Part of a small language model's weights: a variant of Adam for these matrices.
Each number is 128 + 24 x the weight over the matrix's rms, rounded and kept within 0 to 255. Layers, rows and columns count from 0. Numbers have three digits each.

# v: layer 2 attention value, 128x128, rms 0.102, rows 57-63, columns 0-127
# o: layer 2 attention output (transposed), 128x128, rms 0.106, rows 57-63, columns 0-127
# q: layer 2 attention query, 128x128, rms 0.138, rows 64-109, columns 0-127
# k: layer 2 attention key, 128x128, rms 0.136, rows 64-108, columns 0-127
v57:126182143141155079136107142127120125136115134137076130154136148147109164119151132133100131136124156126133080145163130149151120093119116149124185143138087175132114117168106129111121132119121130145137166163148136106107140109108149157111125156118120112102149157115122077155157131108158104118135175130095146144126114117130154127139138132141139175145128162150139121129117116176122154096136
o57:156121137134105113144131121134149187136073103082141132095143145123140135148131100108138106144118106139146123128082114121144098156137116154083117139137128123121073132140178140080134101132117145131146155120125136143088140097167151100100162145117102128124128082129103148112134124126117115145135128152083132137131115130152147162137131127124155130128162144134068129147090121125125116140141
v58:159128121120106182116127145117127129122096191115142115101131123081158103110142114124110155120127148151169096127102121083131111170137108154155122097075116118141165161072156149082132132128078123172107134128151099145146098073143133118130127113135150091152104111143111099097124163123077162107093135144094103114136101101119122126134120132156108166121137114133138154164130157153110094141098
o58:118141125108103166130080137141122135117197116193125135102130164104098153166099141139154189127136142112142116093138048129120122142061100124128167137139117144113136151094091125121129117141118095125115145154137129106154110110109049136130120150087155099126138121098118167104151135127142118150113173125137103118105120106140112101130079121138125143119106154139136144116107158117133125128124
v59:099127138142128149136098131132109124143152125179096168129140134120109131140114109127140109117129153134149104136129121136163103124136186127160100112137110170132125131192121103113134121116146113176135127125140149117087145137133127118138162134152098153097095132122151118141099172127160113109142131115133126125167154111151142125146122107125137129163116133121119108165123088141128121127137
o59:109131123113128079129141110145140146129100130118120143086139134103172105148162198113155122139136147135136124116119120149134121120144163146096121154136181121118069114127147136134170130164168135168123129142117126102134129131147158143116114140103135111129136118095140119137124132119137164138183177110107161163118122174150112183102137145109121070126145142116148159132123090141161156125102
v60:122152149113141098129150142141129124112158124124147115127129136138101129148148163118116113131120072140105125115141115147128128116147145152114118176176120128111130098146126151141166132110134137112129103091114149116148163139104137141139137116110128143118171106152180183094123116127156136151140123096132158101122110133147136140139115111128147097118143127098148145107116121132110127121106
o60:145129111155104135108185132092142123154092160110137137173119090140147131151134128116114059133138118113103113140126164161129125099145142112141114131121143116146157127167112157125161122096110144119142151150129133129108150117119134130127162153146112151158111149164108083176123118100110119137131112146124147143142109126140116125142144110145162138147134131138131138130122117126112128128134
v61:144119104138151127131150118146137163121089128153126123119127144136120104108144111135160139144136143112147168112119135129112124135111122076126118147142090116139139151123145111120135125124149122129085144146116109113128092170090158150126120100100147156149138145126123108138101113146152119128088143123136130160118100148141081146117153129125161098108131155091108111159132147106146148122177
o61:137159136129135132121116138139116122094122133135089130102128088153135148111141120157079140131130123154161145183128140127126128153156120112109104113108083098145141089091111123142106100111115113108071099121117096134139115103133149153141133107155114125138120113126136150109138106104154112124133124162126141107113139122120103152108150126131103123132113082146102125159108146126132099097115
v62:122125123086139124141135133112153154120115113121136102112138129159123143130140132138115107111138108136139134132136121118135128111139093113118090161103172131113122092071107133134122135101129121134136118097175114157139136116129146125149106125140154128142132158141150148100154147150088161133140119073161122139101114174091152136131146120147131116131127123130158163105109165175125146125127
o62:132133135097095150104108115094123132139109127167148127158107131124098143110123126105095118135124108123133156133114140080095139155105080100128148067106121109134169148134147150100162136124109111124139147117129105130111118138137104106116116114091109177131123133143151094167186106121116142141106098093149084129152124109125135147122119126160120143120130173147126131117108129118117151121163
v63:135138129149132104121145129127123149133115136141153105121078115144186125108141145130118133124143145112099143133112127127117139214103116112158127142132101149128149101115154130108173114151136121137066140172087124124142087155085136154140146081087171097144192088131095120139107154149130171136105149096141152111125097092159093121143130157140184119110122113128113123112119178158124131161118
o63:158154111119130196146109137104088087107122122087101111108130115119140147129116159149110125102098106127099150125144136154132125130117121121124135147131101140131155108094105130106167093118117150113074108161110112174161112092131063135153161142111112128164142124133095107144127131060143095181134104188098150114092094100135093137161134126123135115140116093131125144143122134122111114120138
q64:138091100109148160221137101137147135144126102140117131138125127164097172113202149182142061156121171059104149101132201176110108120187078186154183171159152092140193135190172114077105174112129188121134153163113138136094121150122099162131128141133165150139168126118134109121147110083162142139119128151173189116135103158175106123127099136107099111168106171152124067110165123161076134098152
k64:146157119172139114084101134182121073085134194101112101105118110147135108142132094177182061119099099142094116148146130093126134138153090132140141142092139153198131100131101059159185160147193114129186118161136092130132165085147113188160074072175169149120120135151121059172127124152118119114092153141121133150091126122141136094116118088132169131157161105128137099117121123091081122124127
q65:127151154128113118080125146145113159131126123080150129123120110111130131173091154097132191101152104163160116144125098102121136147081172086082098103137116118113099114116082129179138086144164120146119131100115130093138147156122137104113103139142095110131092121119094107116119133152130083104133129144116099140132180103075121136118163133149135148096137087120109201170084138120186133111135
k65:105140151099140140128148104126144157168135112125125168172146151107116106149139161098095160153112191073138147078140124121118087100121130139122156110159151114133129151146147164102083120169093190093133115089123140128133099139105121105099147164089101096121132114110134149091140141082166157118140099112126157114116113122112140131151113147102071130084122150111138164129152136148135120143113
q66:118169158133104131061129156151090149115126132076132118116122128096112114159075149080113207086175101164153089145125074097104142149082177085102105092108093127096086120094092142173147106168147139154125133104157136106177117132141153122110116154141080118130112128160114097132117127159129082095162163126124075142126154103094113123123174119129162147110151063120110203190080113112174136124136
k66:128141159104132144154155129070147171128104087158144163152146157113095117129125115089106158126138176133167152085100157091119092083118132144116116123146106118119111137112165155080080109100083166122125153115140130150089094144116101090116145129085089076119146144120118190103102170078147151109111103117121123157145133118145123154109152164139077106119122173114158170141121129163137165112161
q67:093184159145105116083111145121105163118134143113131134131156146097120113157061139108113175112195090196137100114147076116130135115080187087095136089089090162120067107113115126152119101174171075150096119119147142131141109131119173116136149139111093121150120122127129148123117125152113110107143137137098092144110172082094171100176151124149144130123116077118095164168131128134185113138155
k67:141132160136096138150143121046127179139084103098163155148119137095159099121090156120102149132146143090174086110130173153100141106123137159128089151133133107130103150106128210106078136093060119094123176108117176195087081165127121100112157173106082138122174129106126182121132154088141114126148123155106122107141124123178121127110115128160073102150092121125162166119125127137185145126136
q68:140172178111105104130104159104149127129104119081184139120100105133112140157103113106119170068109115151149159157080074082127111128085137061090172129108113109143073094112091117113115063129143114165081098105133086106137160124133085104153106152137097109124099116160078075088119146165152114097118182102115111142138144092071097160095179122153132170117156133107143189121106121090172156116128
k68:113104161079083191118122096117072172140112148090127136137177104162119168102113150093122164098088124074168087139156154182134147114156172142161171123124167123125128170107126181152101114103123075100086112083148142154164101096154171084150077184126135138129137102091144133161129096110110115133138098183149145142150125139150145109146102150102079080117098085134159172137177117112179101113074
q69:146197152092114092100139148144113091110110117126140095135136103122160084106111132130102132122143079156124158125123098147138129096124147069135108140141093113158101106124055127130126082129112132136158137111123120096104118121122122142135161118102110110109086129132122115119143124146178120152168143092122106144100156129100127138121170138111148154140163094132136153146144102086132114146140
k69:123095104049110143130177114126156137176120129089120146109112156150117152100142120075149167103114162144152125101084138148153126118171144117168098106143125154118133113112133153130113155146105096158103127109165080130132101158118130122146091136092111108163109102092124126108066163134108120139125111106158103146130150122123132135153165166172126098126140141110120133158117133141103130157138
q70:132166123122159115146100147170155130147117115170120160123117128137137099146185093154108092122120116133109123105142129157127151085157106127139129152128180140121156135124114108127100136124135124109161079140130115153109125106126148127116148162108153131128116102107111122107155163099095117145103114129132130132139133128142124124160101137123114106142117173141111137091178130158098144114153
k70:158102099150139139098101137147134113135147167089110125136139101136122164100162130130169138125105117154088102184116088118148124106123162132129156140152123139099150105102099068160151142156163121159111112145101083109153190138117135106155099141134170149126115120124138089142133105138089143129128129149104144094123109132135100135147139139166143110118182122132087146129091113114107101123118
q71:183096130135135144146111107136121085109087175109106079114143108106096193138107125156129136127124146138102122152122141111130172134158127104154138193150112125123132112173164111102136130129163121118125131157131133100111144142126102127149105139125172104131147109136089106153109099099173146088108109140125098154167121104142126124135109176151146122110158162129157121091099118185137122119101
k71:116136132136137129080112130192104100127126134143131117142144133102151112124126146105132133153126152132122118149082140110136167140172114100145174135120135137181119181131145120136121154120149108111183115141099137125132153159153115146151102124117105083117098109115116119169167144118146128121108126150077112140139110134126178101131097094138140094120111128099107111132169081114117093146104
q72:105131081163162120146118100141128148125139114185127184111135154119145135126170141116131135105172122102144150095213086167125145115136113148094142112173174113103154128165133103106104143107120164123122088152134137134135109123113125151114105135101155163124174125092110127083107166142094113183106161100096140127127130122141149150167125134111098098106089113124106106124181132127132116116150
k72:148150113146175149102097143114127108135135109109133132162113112132156138130117154152137106083158095112102117127109122168138089132151155154079119170220070138153116091128125075157143106119189077148152139162133102091103167104097091130139137146117167178128121128128127095132084111141105123096125188159125123133116128122119087100163122159172153147104134122142120112127102138154110113126138
q73:150155153136134128082153158140099116124098132099137120102114117109100110119074144097105158120162105157127094133117122155150132116119148123120107119136075158145112111123112168147118119149145125125162172093153151125128145127116137131135136128104090129127092124152128128139141079135156116110167123118119108124102158117118095112110179121140177135156176064129124153185118124138156097161138
k73:120132122080092092171175130083157142163133105125132124123122141079101077121166138112150157161129139135173129107105146111145132092104127143148109129125134133147145152128159199065081155120068142127109118128099170181091097168133111142129165111125079121115159154146129161079133152132113131124141154129111110081150138117160144164108145122106092123159147139138136141178125141134155138118154
q74:194147097167180111091131128135095152118071143108120103087093147083106167169093114109119178120155089125140078159122084114128123116120136107086139126166107131126132097138113111138156105135152186103141128103149143096152114189115131132162137136145143119128133112156082096124129121122164127112142110118114091128157174091130099125152179132123155117133153112125113168159103093179189123094105
k74:147131128121137164102159151093134130139131089111110122166158128118149108137140177088139141127153147134140090113081161102122129089115133140109126162172137106181137193123104208162129121099124120094159112144102176136109127147124121165107144122108100146145125143154175140133137153133131123124113164178099143085191084132143101083099119099126077102128141104165141123168118106136129108094118
q75:128137171139118067112120143130110095101103153128150115146117121160127128140125114108120139126129091145145168082104106135132134100125158099113139101120111142125114137117137123116134107099146083150100097129114147120129123139100104105120169108121135101121126141078111119134157100104146148130047117132134139132156139112110111076162111144165162112128120148146116149135095112148126127116127
k75:140150131141123143137059156140088131116147100120135153150136156126153140099150153145150139138116093147115113158144109106160135141112151116121144128150081156155122138109161127138119132145115113093139124140136120128114187146097156101108106135096131125137116116115125099136146162130072117160108142130099110124087091180134138099132121113171115088155106090128133131136099051126152120141128
q76:149116137123152115143104117110135120170111135169128113133104122138107177156138086143123102089107132121106088147104154097114105145093109145095129114088134179116140129152143101118098125098151099134099135173104123123081126165140167102133093144115182085132157115162094129158109155102107157098099116099106124146164133110196120158144111160154138087154095170130119106115110136121136177114135
k76:164175112139150098113099120143107156114116131119105126131132103132152100119162092117083094154094143147122100163146112129125114131127113127157149148106127117120138161100068150148120091096143140093127117137115129087157155118107153147088119132144160110137099149088100162130164153123104098124140111122128158127110107159096114139109114102149124122082145163140135160066158119115113078116135
q77:168125124178138139089135140083115109116114167121118117093110130093063157159066062076112193112170102151141128194076102073121135131091121143069141093109109126105123103152105108138130091135150173111092103076120141122115166153137123127147123123100145084161103099137089108153131085123166153080129138139079103156152141105128110155148156143150150150088141120118125154158119100148165100129121
k77:167173156121118152102142151089098167107089108111130131183148092121165109113109164098126135117126126112130099118141162112118122121109130115117100178140125104157101190097095194164108114077112103085140155141103184151106145092132093151080119126135129125136149145137149129150161136119123112107150119170112140108178087138129096108090082112115115119101137097150172130107132112119177116099127
q78:097102121159126157097152136117103127108164141135162099152139127108113101120102129112138180129129121155128137142124082105129160142131150113116123126145082108162145140115125140156134125150101116105162142123130094144121174118164115137121134120115117139145131095144153173121094127144126125138186139137131091098096148110108130127115158086137135156100153085111112146161147129131147077173101
k78:100111129145101126115143126102151118134129101112140121145146140120160116161126137075163149075170100112130167094123120142115144136124139097127125147151145147156063108127163141161187161113155106120112126110121137157111102130166081123136117118114077159114147123124170120095111135150165127134120140119114111080140143105129122136114134152100128158130112101120138122134092113140178137122105
q79:162139072158145135089179130126166132148166137130108089093124114091088134156089111189076116153170132167092135204095195093108098106110080145157166119107132104133146131153095099145143127112105166124172135113147108111157131145166123158117145125143099118174138105187127067130114103125119146100147142174102131135109132125131153163075134136132134150103155124107149124113140130108095104115111
k79:122108140125139115116255099093130180107079140122115099128122077129131140169083148144097120125164151115150119115129189144115091110154105126137116128116138092140121122122104147147144150132150143121165168121137156160121096097200095128125165147147126103132132144172115118115148114096175114127133092162149128138130155088109155104096110121117151166099154121141203147091134148144109157065119
q80:093187171093072108163117104131150126124114131122173150167168124138173110101175137121178122122119113107132144079162091205119126142155107084153170149141139128132077139113115146130117126148085085175101159160110085144133093138126130134133121094095122194092119153095163119090120186176082119196136160075167155142077162134052169142104127163115124117137129111103113139118156126065180168142172
k80:103122151100138173149083161129146101146144131107149144122138159153093151080137103165143152090119123119136168109087089173137147133144156134130130105158108126101155114158142080097128117161095103188122109073148080128129130145104136059158166143076109163108113117081112137142097122113124147123144118125147075091164121129150106115196151195128106111157104122100094130141139152142125140154130
q81:161144119119136118104126128148101096104105120089126136124134138100101120160094131127110123121118129174112120151075118087136135105128136147133128137149133134159143141122117138152134117130128140114117116144139132121141133148142115107119137130147128092115121114170064134117125098148112092087123170105110122121133136151126112160083175125154132139131113101148164149128063135133127115104134
k81:145147115113157147160176098128116160105105102115121165150102104124125136169102186110119137128111150077153073144156136175108097116122100110137149122156124103132127170120148152136113147088100096073132132089101195135115111124141167146134163135129136067134162113170124143106128150099106108110163110140121123120147102127121158121106144091106122046085114125118170144122121127173154109140072
q82:189131091156171104100168127143152140140123124111089095066111112127089138178109117121071097156174154116125151192109200111103084077129069118142141096135144080137149143172086078130128137104137199102183129102145105076146098166137137140106183162185151104167126123168096094123151099101174133105117143176084152169140112115170126162087087161110170112129151130080152123085148159105092152076119
k82:124113147148129122093236138102100144139107150138064092128125064127133153153117148161116109150149171163118081108079191121132097091150114152120098110126115118129139131113079150125127123099139162101166167154139143155127139116131092171100115139125135119178091136218125139151128121120143120125117145121150139176130120111097166123146104133150153114127191148192191131136144156128087144075114
q83:137165083162132133059147144106143150116128134173129139085117125099106116120101144105109165178153139107145133141173119094150145122144139128144113092142134128123142135108115141120142142130154144084147137111134153104153114140143113158144133136132139119164162121124144115129119119149145143105125112149106137144147147117136153108148122109140143135124136072089108126146158159114145091150109
k83:101100093169101136072191145115072121155132127118108111161133067115142125159126158123142101123174111119117113122112163069139129129128115150098091163157130122164132144162131119195136166101151132125169154175127127175107150110155070156143141105154133161147115130184135076142121136115135148115120122120100129135131105109134128122078102111116161165114143101142137105125103122151153142087165
q84:125148149148114104128090095088142112107136144135192159124103153131137144104154110093109165068120108134144131113105075119112132153090163142103135113120121139121084094115125133103124098126151129138057080111128119125140131130133132125129115111126128119134108133113081132117132125142127120137096101098117120118137144100099113117131118130113112165125106126144106158169122113104141125104155
k84:159146182102132161125029136121131154102147108120146149142145161133126082045106130113100146065086112106165158142156092113132146135101177132131079140155098135130118132120138120101084077110109097123086139106125122118090130123096145086118126148111133120119157121061107131148127128105098146103131096128133132109128121166122095123131162136123083150145106115104112166157135121134201104142150
q85:154061110094116136115128123124093150094115117110113129139132132158122147093120115153183139157113171117106097113167137146146122141119147152117108166133108117117161133153128141094132149115120178147111156117126155126135149167131114101158103103104160132131135166134134144180117069087153080135126097119112101150139096144160085118155109112158115149098128143134102078154116135165103138113090
k85:149137090134136078143165097175124112083146160147097103095115120132140072198116125113107086168139102131093144139162142086080129111128064164124199171102148130193125151132090094110143107137118156144158177170140093119097140122157137219138131088163145109141144173154148096092147098139104108095131141159132129161082123152111137141066103070101142133108131149087100107061109150110102111115155
q86:120166172131142145117117154120108114136124145168099124135113111168093153119118068156113138124099128139095150118142116127124167169109110162111138150126122096170146124131147136150083093142123121116116099113095159112168140102110108139161127091124140074130143121171135109194136126132141121125136084143130123143143123119142125067158154119120159112119156117128122129139134104137150121110109
k86:156128141122089114144075113106112120095127138126149133163157117142145119104159135111143153088103133119122141099148116120139157118114133080145163170159122104175095141107149145130119139151126119120127137155160112112150133078164111142090086115129149143132145176103164159136140142192120094132145107118151172088115126119130086130079159124095092135149141090142131139124122139098131121138129
q87:160140141089109119148088139129152147106116084135137088159146148144152104101131122134108185125109125144127154135126101133126112136120115091132120138137098126107106113176189135115173100124129093138117123114138165110115099118136093147113114161129104126087137160135122144076155154167109129119144144148131102125132129136096151133138124170101107126103139154098135119135155163126162126117183
k87:138149162130117160134127145124140120140142114114133162090121166078129137133098095133146087114118106120136126145110143136112120143166123145130156100142123156111156138109106107125120114103114114145152154122107121156098151172128158151151146144123161141128121086125131094157135123111141114118141132146114147125119099131145118117137102121203152109111112079130162130096112112114122137129104
q88:091151093140129155108174127114116104145110145117115169076126117108105145155095106135109146126165118186123096164132141118157197120132150152107134106121125144138107110070075109118112139132142123136099109138125093122124147135127135140135111113134158102186112100156124083155079120126116140117117100104134132160152150100104111140116157107154136137125143123159100172098119084114135120142104
k88:116109104143104108092134122102067145104112120141138109195158061175141118111132149115138188109140137126144141106145129094121128119077140087111081155114130125152098133111164129139117136127149148094121115164162133139131111108152103106122110084127102128147158136145120136129150128131113124114120109125115109132130118120139085119092119129111115158124119132129093161154137122137171128106169
q89:161123124150142114142061129146150140136111120132154131161090167159131102079146096129111114108096147114158111135102088112126072124092140114152088139134138135151142131146175125131094094137149127118104090145130173130143087123141106077112093152135122144090130138117122146124154132123113093107099152109106087087132119159165120119147124127128105108143095148141125103166123156163092107087175
k89:179146137100175160138103118154147161129146093114108160084125184084124136113131084105093078143098138138121113181154111150145125129145124165138162093135122140112164134118113139118133118099125139121127172088102135108126161149089184136162129168156183117137125111084103127110117119113093123085160140130139145143100143145112141150135142095150132088106097131105176119116136122125104090152112
q90:157116166111114135163085126148143122121118099114152106141134188152142101088109104135098126115128130120132130132113117131108106137102119133127108133108108124162108141164168123136133104172128108120089115152142170130119103109143115083092085140128103137097155153111135150108167149142093102129120171134138100112109128147129133115163123157096118118125109136125136094142131155125108119122160
k90:144149137122161147161123152115155139118151114110138158071113171098113144125129101123129081143107100132126116162146128155123121144153132143129145103134125142090142116125108125101117114108108126131131159068103118148113152139087139135144148168131144132107142091126129139131124124101127117114157142119139144112122124150156137138160115135160146078105096117131174130098118129105103135131120
q91:171135154141110121166078126129138119131108115118162115152118196157132093093134110128085130122116134117141120132122114105099111116090148128139094149121132123170110144161196118148090109168143110107103088141123172133119088107135124079089088146145103126093140143083133154112159165140104099117096162131141094101108135165149133099141110133104107107139093155168127120143116164136095102087166
k91:164150136122175150141110138131166164125144095130144155076105181092104171123121092134102085150095123145124105178164109149139113136123141132124132091128135129081153131118096135109114126123111137137132161059095119131134170154070164129133156177143158120120132090121130148140105111105115128100158135113131138126109122152159134141142119134154146079105099137107177135109122118124109112139122
q92:091123130118154133088143130103104142124125130136120148132134086110137175155132103120152167113088124170103123140138096129156175131133136138093154138147137137123128102080076122121132124107133122131142111115123097120134176145130125155163148114126178103147124111154089122142097112115129111114153081111141130129169143110107107126113150101181112136108131123143104162114117102167158136120110
k92:151125101129114124088134122134077117107125129132141101188158098138147111155118147114155157096146105128112154100137118090115160129112127102102112171134156120192100149131135127185136115098138110105131118188146120123134126114146130153116087117122137155142141133136145096130139116147112127098146103143095109110127122119124097132080124116110112159133134103119093141133128094107175116135130
q93:131149124130115141103145100140112113135101133141097157117148121154124102138131084142105116125131158138119154131118167150118159143132103122110157112130132110093113113105135116110120114113110134158061139127100130108190130127108143127136123128153132109153119114156148100151121110100092135124128106144093138156135116121113125135091134169128160138079172092089177148078155068082117146097160
k93:123125155121112120092127120097068113100087152147126144128154100153123111114138130127133137092104140132140124115119122126105092112130169151151097122142127128148121126070153103123117126161147102097140094135166142115138124048171116095092102121129162096141122135111137131132125108125108095140106109126142128155122109125135123115114157128123132143139149123135124172111132158127112114105196
q94:134129138121110112129115123137121126128128103127114138154106124111108178143180149108149116109088139090133113118100121121137135120150147115134110120168149144069132127122119136102106121101136139125138120079101129095129096153135121123132187141190157121110105111109075102137104130108167117115089074129108154123143144122129129140099143118144120126105099114144141150128096130184161137098092
k94:151125144105152139117107129166101103128082149136138105129142133144123149133128149125117114137096168102108099120109112081121161155122112136107099104131153082173160155135131132171150114132123131102136105170126166093136144133094144161127125128114160124155121129132131144132122133153104173106146105130134112140138125139120160108108146099111128123147126149140121106166151124138135091167106
q95:094155122175104133118155119141110153153103166089104125136147087144128120145138168093135102132142143113130107146142151113113145110184091114148126142153164070124128137138106134158117158135152164121157158119123084125134143103133149146121157131148081151150129102125144121140113148150179140171143113147115148149112123153130169108078116127085133137183127122152183134126137126106148152140121
k95:108115127137109130124151119128170124166117165128103124137145115112096133155115155173141159164136177105131140092117140133124109109158150104150106127123111081138133121127137132134126170174156119160130120144137143142152133107135126062131111116140110128117126147083129141128116111155150140159111124113152127111154151094146133123153177164091121132138165128117097105157155158131132159134097
q96:119129166093100176131125144143113143124091121108174140163120136119158137100132143074121139087114142124144134150113139132145129110139145114100137105120089140149088127133098115141107108113153102129092154139113138117108123163148125125170075112105129112115105121116124098147116135121149129126154165118142120123147124147108100137111155135156118122105104117114124159151078125082156142120140
k96:116123118144175136142091117186137093098123135123120092110129126181114176145145127170085105157146123150072151120130100123124158158144117114163155132145128122116167125132131087111103104156169085145131090151136095059174164074102109150120074142146141152129120120121109112130132096165155131152143157113168136134119143123136119120175121153086155163138155129152103086113126136118106098144134
q97:125148133179099067106125142100141112109166139153119114082147132104104076120084115131113165148144100155135152146156051122131120140112156114110094134125129091124089117117123131128161118162122143137110110110145123123155155096111162125105165123142098147127107128117137133108156123170121122130140094115094111122115149098115196126157135108085129161114150126105130125134174113138153061162123
k97:152154179093070137116144141094115168125103128105121173148157120086124105095099128083129167107102141103195085101110182159143129067159161166147102152121130094153112152123133176117108141097067128074114169107122157172077085152122122098123133120105119104109141135115117138146131153089153122118091079170106109134163121131149131096107142122146084104124125131113160149148169129129202157117104
q98:146141115134129127119113151153124117118108131131110128093126117131115105141088112103134138111118113145114130157145098083130127140109117086109095131125143137116108134109121124136156135156145091137153095112138104136121141094110147132122135162131127122107126111153116132127121132139111117101116101137125115113118142118116126131162128123129131154120139140106131151105114133133145133125111
k98:142177133096096153136138128116111171130120136108135158145158123091118090121104116080128150096092125105198063150124152148120134088106137148159114170112142113144111166123121198135121144072073140115104137135109160163093076164145163112127154129110122117119163137100136138104113174101099119090118095170088127106172108103146130144088127064124089105133105131101110162140151112111144125122121
q99:117111101104137152172115100148150115138119120165117124131114120155131119097160086132140072148052134112097123125122167131137136134149058139171142176146152126139158164138122106079120149101124096136153105150115093153093134094142125124139136119115134131130145116113138166144120146115112154107110081135153157089149100145170143123162088131126108123137109167106119089088162126151095145144132
k99:121115092146097120138085138178128116113148164110135110118123086117148134080150128139132110128095074155099103183131099122147135159136159145145150133120110126113134138126099096141174126107130101147105129158125089110137156126161159117136124115132170175137127104108126071144120132135109117134112128129090117117120095131125122154148107099157125138146114098135058131111122116080099140142129
q100:120142187092113134127133134138124130089142108144154144140138112108157114104088152098146138112083117136125170120105096148137113094148136071126127110161064140148064120124077144127123125139138101151130169112116097144140161100109129125126117105103096135116105125109165141107133131161118120132151135104158131118113129114107148119150199149116147100114136103118099147144138128146181117169144
k100:134100165079082129145088139078141139110154098102133142167142149133117131094138116119121133108132103114154163125132142140138147128145167128165086139127139114078099134118149156144105114127093074112056105102142161125120079125141163099145115159107135124131179082098116155117128113154112134155149124087129164118140155163147129141151156148104081118144102097137141132128137114098171137150120
q101:131142134153118098079139131110084120120129136138142109094134123130119138116062101129092191125180123174124078171135111062137116139073165113091085100089104145113092115110097116152191125152126135133098128099149113091159141148147134126126124108140134066156126109142126086139119115133115105077139134119095123142139146114122125121129124116161149169123127112131105145161103085110200138136120
k101:144154177116097145132155146105133192135108101096119177146149100088113093111088131074166143103129119100178084133129158132132126108120134134136099133132130114143129185137121172111137152117070127140126169127108107197070119166182142110125188134118104126116147115126136134136145159080133119104132106167099125103156110141148116131081099100131102118134110134135176143127128142134156149119153
q102:135111108106132133159128112142141096121122136174124091150131116161160112089202062159136066150064102118103150099110200148157130130184069147151128165133144153133148146147132095084121158095093103134170120138111094146062122093166095159142127106120145118117126136094123110135123127120106163100118145127155151101130094145159126145118093133127115126133113190128126091083149125148086122115120
k102:085128113113132096121106130214103086140154148112115115113122134157141162126158099149175126171124096184078146134154079098164122126130090110123153110134104162106186102135114064155166120137162129146154076152166094079132158090123153132140105113159153118141103114115108071140140131144103146155128111096157105144104126149090108131130119115153156132125137113131105103126109099073098128152115
q103:188114086213153150118138127118086141134128135127087113067141169119051175142066108133115170133190174130114122186139134089131121156096098172116150114118157087066163128123174094138168157142152201133097112106143188073165187134135119119118124135138149083172188126191082098150115110135149149087108095138095120160146139122183149140133098150113156156127148120092146098131119125169118093101080
k103:130142147179132120112160155103109132090109145147092099118099088089135092184087165120141105150137139119132084129139157071069107115123091120115122160122133101185111160098080151144156138113143163099202169148093151185110152123145097169100118110166127095116123185198152133160159109121165083094115143175116150129148066123158093079073094055115164136106151136134169117093105137141134149068109
q104:097132129073136132142127124131148122135127133165134111168117116167189095113186115158117054120101116123079094086124195173130109125152129162145097165109159158177127133138142113118106169119112098113151136158106109155113078102131139129116122123101148134134122135088161172117138169113096126144105133107138138129102121154158135130126094102117108122173101168165105072099164126132074165136143
k104:104121094161155100139095106190137121142151130120127147117113135139122127120143066145157109145132115156114167143143072137158122120135108112116155090117112156100154078141121028110142123144167153164124116152137067085139139130115157113173139136143134146127091102071085112121124147132121146143135109100154108128088149148072130156138158161171145166132110150119076119124117133113087152155174
q105:149135117150126137133139119147093184120109136110122105140104160117098144127059118106151182106101119130130092186120081085142133109088150090101135101139082123137133121090154160157154109139099137111125148082151128138147149141120155151141135099126101120124133145162131119158072123173153088106173120136163115095115138130139082136117195101139137124118134066108112155169091091141224130135111
k105:119130142123132136130130144058161113102150102126144127148165145099134101121109155093112126102172099102107133124133144110117142126106118139121122144152176123155094152158117183143150137094122109123126124137100157121090081145168118142101160135092104160102162147126177157086129151148137122116120144166072169072167136116145129131075132107086082136128135108130158107147120116133124115124101
q106:122116101145147112160110100139137159108148120135096108127107153117161110116143136172146108148142128114104097118169130155141122133124103162110111086130148121117159127122140122136130153108077125103170107148133154134129082122110141142131121127097141155109152147117149136091112144151097115175105112107127130129094110154146138143136114127103095095156113158164114094133140113117095114144132
k106:122130092182179139130107139147154135138118118136138137153091126136118108147128139156171117123161099144084137122110117116121151141125093118134134129121121140118125092147098090105154112115193144168140139153116115092102135133128107152166114134144123143135113136124102137112098136144161130100120127122143109088088182136092099147102131149177140171132130120119095130115097125120084141145148
q107:123057082125147157138143122097121135136151072181097124140104129148113143086150104180150091120091161077127125113138196137123128158159099175150117130128172117092162140140183133075146165085095162129151120141107127120112140146149105127109101098137166148141186148134137134193105119093134169135113094155120175097135102146206127137137090132106116119137136167141170071084109139155135140113106
k107:115147129147135097145110132164125100111118177159099094106124113174126135150117112158118078144092128145108135116131109101092107138135074139135188135135103114153116092151101059131156114138165137151168081156156092073152131091148120172129114078154121105125089179159126114147152155148136124119068135107137165161094114153083158122101124113106177161102160167154142093105119163123093136117149
q108:086159148125084124112147128115134122136143128144152126141163132118178105104109159114122165115180106139136128119130126175113099131117134116114140115130089147142081118108098128163136114135116099128138141158127089135134116122110157110124122105088085182138106144128140101085123159183084108188158174100118148131059148133070183152096163093127133142138110108136102141143161149063152133158121
k108:103107128107131133162165125071167120179121080083173134130134160126107110088166127149134138084152118121183173073109132174127138103119145134129071102137119136077104099135172132091104107137084146190077154096135107170072081142126102086124193151106087176117150114076098162107106157118156146127132138101168096092153181116144114169139145198139111148154126137113146131143135191134130152138160
q109:125085077143142089169133120112141127136175112149118135150171148160162088104165137129144117101151152099127099113136125136140116123100112168096140146128138121082139126148140123088164172101118151106110115130122131146115127115129135129113112112100140149130175138142109142098099144146117138154092140109104140126125097141151147138120055130112091131130081157135135058112140126105125142135120